Weights of a small transformer language model.
Size: 15 layers, width 160, 5 heads of 32, MLP 640 GELU, vocabulary 8192, 7.23M parameters.
Architecture: RMSNorm before each block, untied embeddings.
Each number is 500 + 25 x the weight over the matrix's rms, rounded and kept within 0 to 999. Layers, rows and columns count from 0. Numbers have three digits each.

# layer 4 MLP down (transposed), 640x160, rms 0.135, rows 415-456, columns 96-127
497487564510479561490482514481489515480502485523512493466459484548483465504506493514535540475512
496532465511483486522497479509493517485486519523518508505460461479498504492515515497486519489502
524507471532482482482479479488480489474497468461506504518529504484513536505490520483493468493527
518503514533519503515504471538529491505495478496498440486488473490499545481532495489477502473520
465464462530474510489501543519484469512465506503497499513489491501490476487510537458483492485520
499512493524472518511512535534473478509466493466486498458498518532513501508481480461500439482463
465487538435445491480543558540486492494479533474502530496537516526477499551502482473506506485505
498536495502501495514522483524497488547557531498547490547485512474474505473474574487536509522546
454481504493523461519517496504451506479504492496466445479517488518507491493501481489523528472472
521509528501535500453510505495534507525526508497575511512505497474540482510505478525463458503503
475489541492476500496550484494503493485496479505495472495447523516488494458514468466470493489509
485524452514498447512471452559495497501494474467515490533524463489493505506484496555480500488511
482483520464523487522518510502516471495468486486500496486496540512477520531512576510500523490458
502506536483518487532562520451514471514527478495481500506520512492496500468457494516472480501526
523472515523517507484535541495575487495539491477511495472462470503555490482493467462555476431516
517543510470505493520511574492523538489518480468557506499498497513511482545509485497546527519434
528478484457515470484473516505514522498503496508513473511515502495488499463569494506503536536521
499489525494484504481473523532468482491510534442500499469486483515477509490489497511507514504454
499510517501547530485499513484500506510458477520502512514477511488514492519515501463493482512489
500484498508513465531531457487489516565520519464523489515515541523484486513468486505506482487494
511482475513502504502476485492543504521485463478503485512533499447521516517475483494514491452452
525522486485516509516482513501537516508506502521476487452531518533495461509495490496510502496493
475491501505526460494456519499519503523494534450445521549480496494532474549484514539518465464481
477526475500562499485515457501524512494491510527482479511525505532506510518489527506493505511520
483489519539502486512514504508499489504481515503499522457527529510521480497474492522482494472473
492522518483484500506498484468500451484517530535486467463489494479497525506451512488509505507523
477507494509504483491484532490499520514496492543499507475497475509509509524538497493568488507472
487473525515519493521518511544503481508488495504469506491502500506485512510522458494496550478480
435502537519534472474499459477470464514496506533498497493500492459496481495566486511538520467496
510510466465525507451488542475502524493515496479551454512513494538501501450475512498492457532522
490466503519487516465529516549527518503485515520498535499525482522495447511505492509506466482502
488554498515463500515496515475483492451512498442486498495534491468471447530546537503524458525485
503527489471510512531501504528509468513526521495529478492497511520508493485502512493510532522504
536489501523501487494502486508496492501463536471495515494509477484490492484476488493543513496525
516507473474494518483505534546512583475483525500526482461475492512521515524517533510505478448504
514517471501505523484493501488510481524489495506500491516530485485480487495521486532510555489494
526502526509510501507489484521515516496462484548471517503481490470462549495530516521519506475517
480495529549531487524530517508515496486504516493470501488534489539510484497488529500523481518452
526435512513456514461514490501483552498500526480481501479500496481447504514510519473445516490471
484531515520522527523461503480469457466527466511530499501511510472549474521496529526447504515499
550493497475468498537474495512540490486569494479491505471504500501520504535499461491530458498511
481454446447472518496489484464491453521468506493523549470507479523424487473522486541477506507478
# layer 4 MLP up, 640x160, rms 0.332, rows 416-456, columns 96-127
492453493478501506474472505487480525468476514521514510510503515486501512500415481500540483510511
469456496496506512499502510464468520507519482523499501519494526495482479478535504502522498469474
513500488521455479501504481488448471478516523475498492478496502521477527491458487489453500507493
524511489515499511508516468455480522509466522504470488484494498490514494521507505482517503481507
483495451520469498518509518479512512542503463494512489526490516534518510519513514463488500461495
489451526530521519524494470419507527505503508491481485466480510471462528524500465475519525495523
505564489502480457513523479511527499506480506515475512461519501458539489516492481437515501514529
462495503542493484489449472489501548488457557489488444496506517512536518501468515479508528478504
522515464537488516493523534488518492485480484507510521548487495506497518521515489503486497526488
506468445529486500477492496506481493483507486522508491530512511498492507513487514484507487523481
564495504524454503488540471431498535483486502497503494502488527531562531520519485482504545522519
524476490483542548516502442478508521524542484496483523504493510500514515537526517498529496532490
499485510521479462498477528508559516535529484512496490481480464508482501526523491473511540505512
448502495543534491487481539512536541490483510493473477500495512458541464504538494520485470539509
466530487491548453512545484505520487502462521492545533470494485515491506546490487465505481515491
522508468482477493517499524475511524486472495501478482466491505485480452534478478508514564500501
501511529484490504506519484479478534497529503491503521458517509497506526536490537492493548492549
472454544529476517526471500529496497462465492471552461491479546505507491487482482519500518433502
487499493484490473505488503470530538492526498512483472520530473507494524516513530474513503476536
456496457489524467479507517453482520458503486479529492483527504477547490498545508551471509504502
486526529494521491575488488524536469479462494438488485520556517478521515542498506526525482508504
533508518490518515488502460476526544481505517453477537525509474506482481507511509517561459525530
513508495498513500509485533530544463465490511431468469507536514542464524520502484497534486507485
483520547478507492502512490504505503465504510524503512490503512493512529513538472470475500516507
536525489524467523451532493526511490491494496464513481470513496499495478482472478540479545467487
518509513535514538513490497527507527464511503502495463508491478474540496498562510536520488506461
539519513539496523483488523491511496510514439499497486530478497501454481495506535505492542448478
480525522492512500480530487478501531536489474510537465501471506497505510535502517488560503479525
493476493545494507494474515530498519536469484489456531484505482495519489521531500447501499493517
534482477486517526563464507531527472451501498478485530514504467502517524511486519506517535486500
521477515507522506449502497522512495527487517487499532475482488547500488528489477486468528576496
475530461479541498480467489509519473492517516546489500479516502548483510491481459510545485506467
569514486483514463528497510542521495516573499545504470462500508519526534482493538514491504504494
477540502500488500523519511553463505482498517542510518485532496483469559496511519511556464517496
488515473483521486495448487520496515453491448530475469541529490490482497498507520468477478517516
496504499503507483492487508503523532512504476480486502547503484453485523485493515467526530518552
488525490527482508476487492477457499519491471499494502485445531492495489488478535501530520489520
482505482488512473487517520485533519514484457491471498488549537486488522493509489527509527532518
537519474496482489560489519500496508479502519523490497499517533488507538470471489506506503488450
505478495520485493513484533498517498504514551499486515474519522515502465529526517436498514504475
493483478522551481517568487482460511462474491515481491498501520475579481508536466479483479489512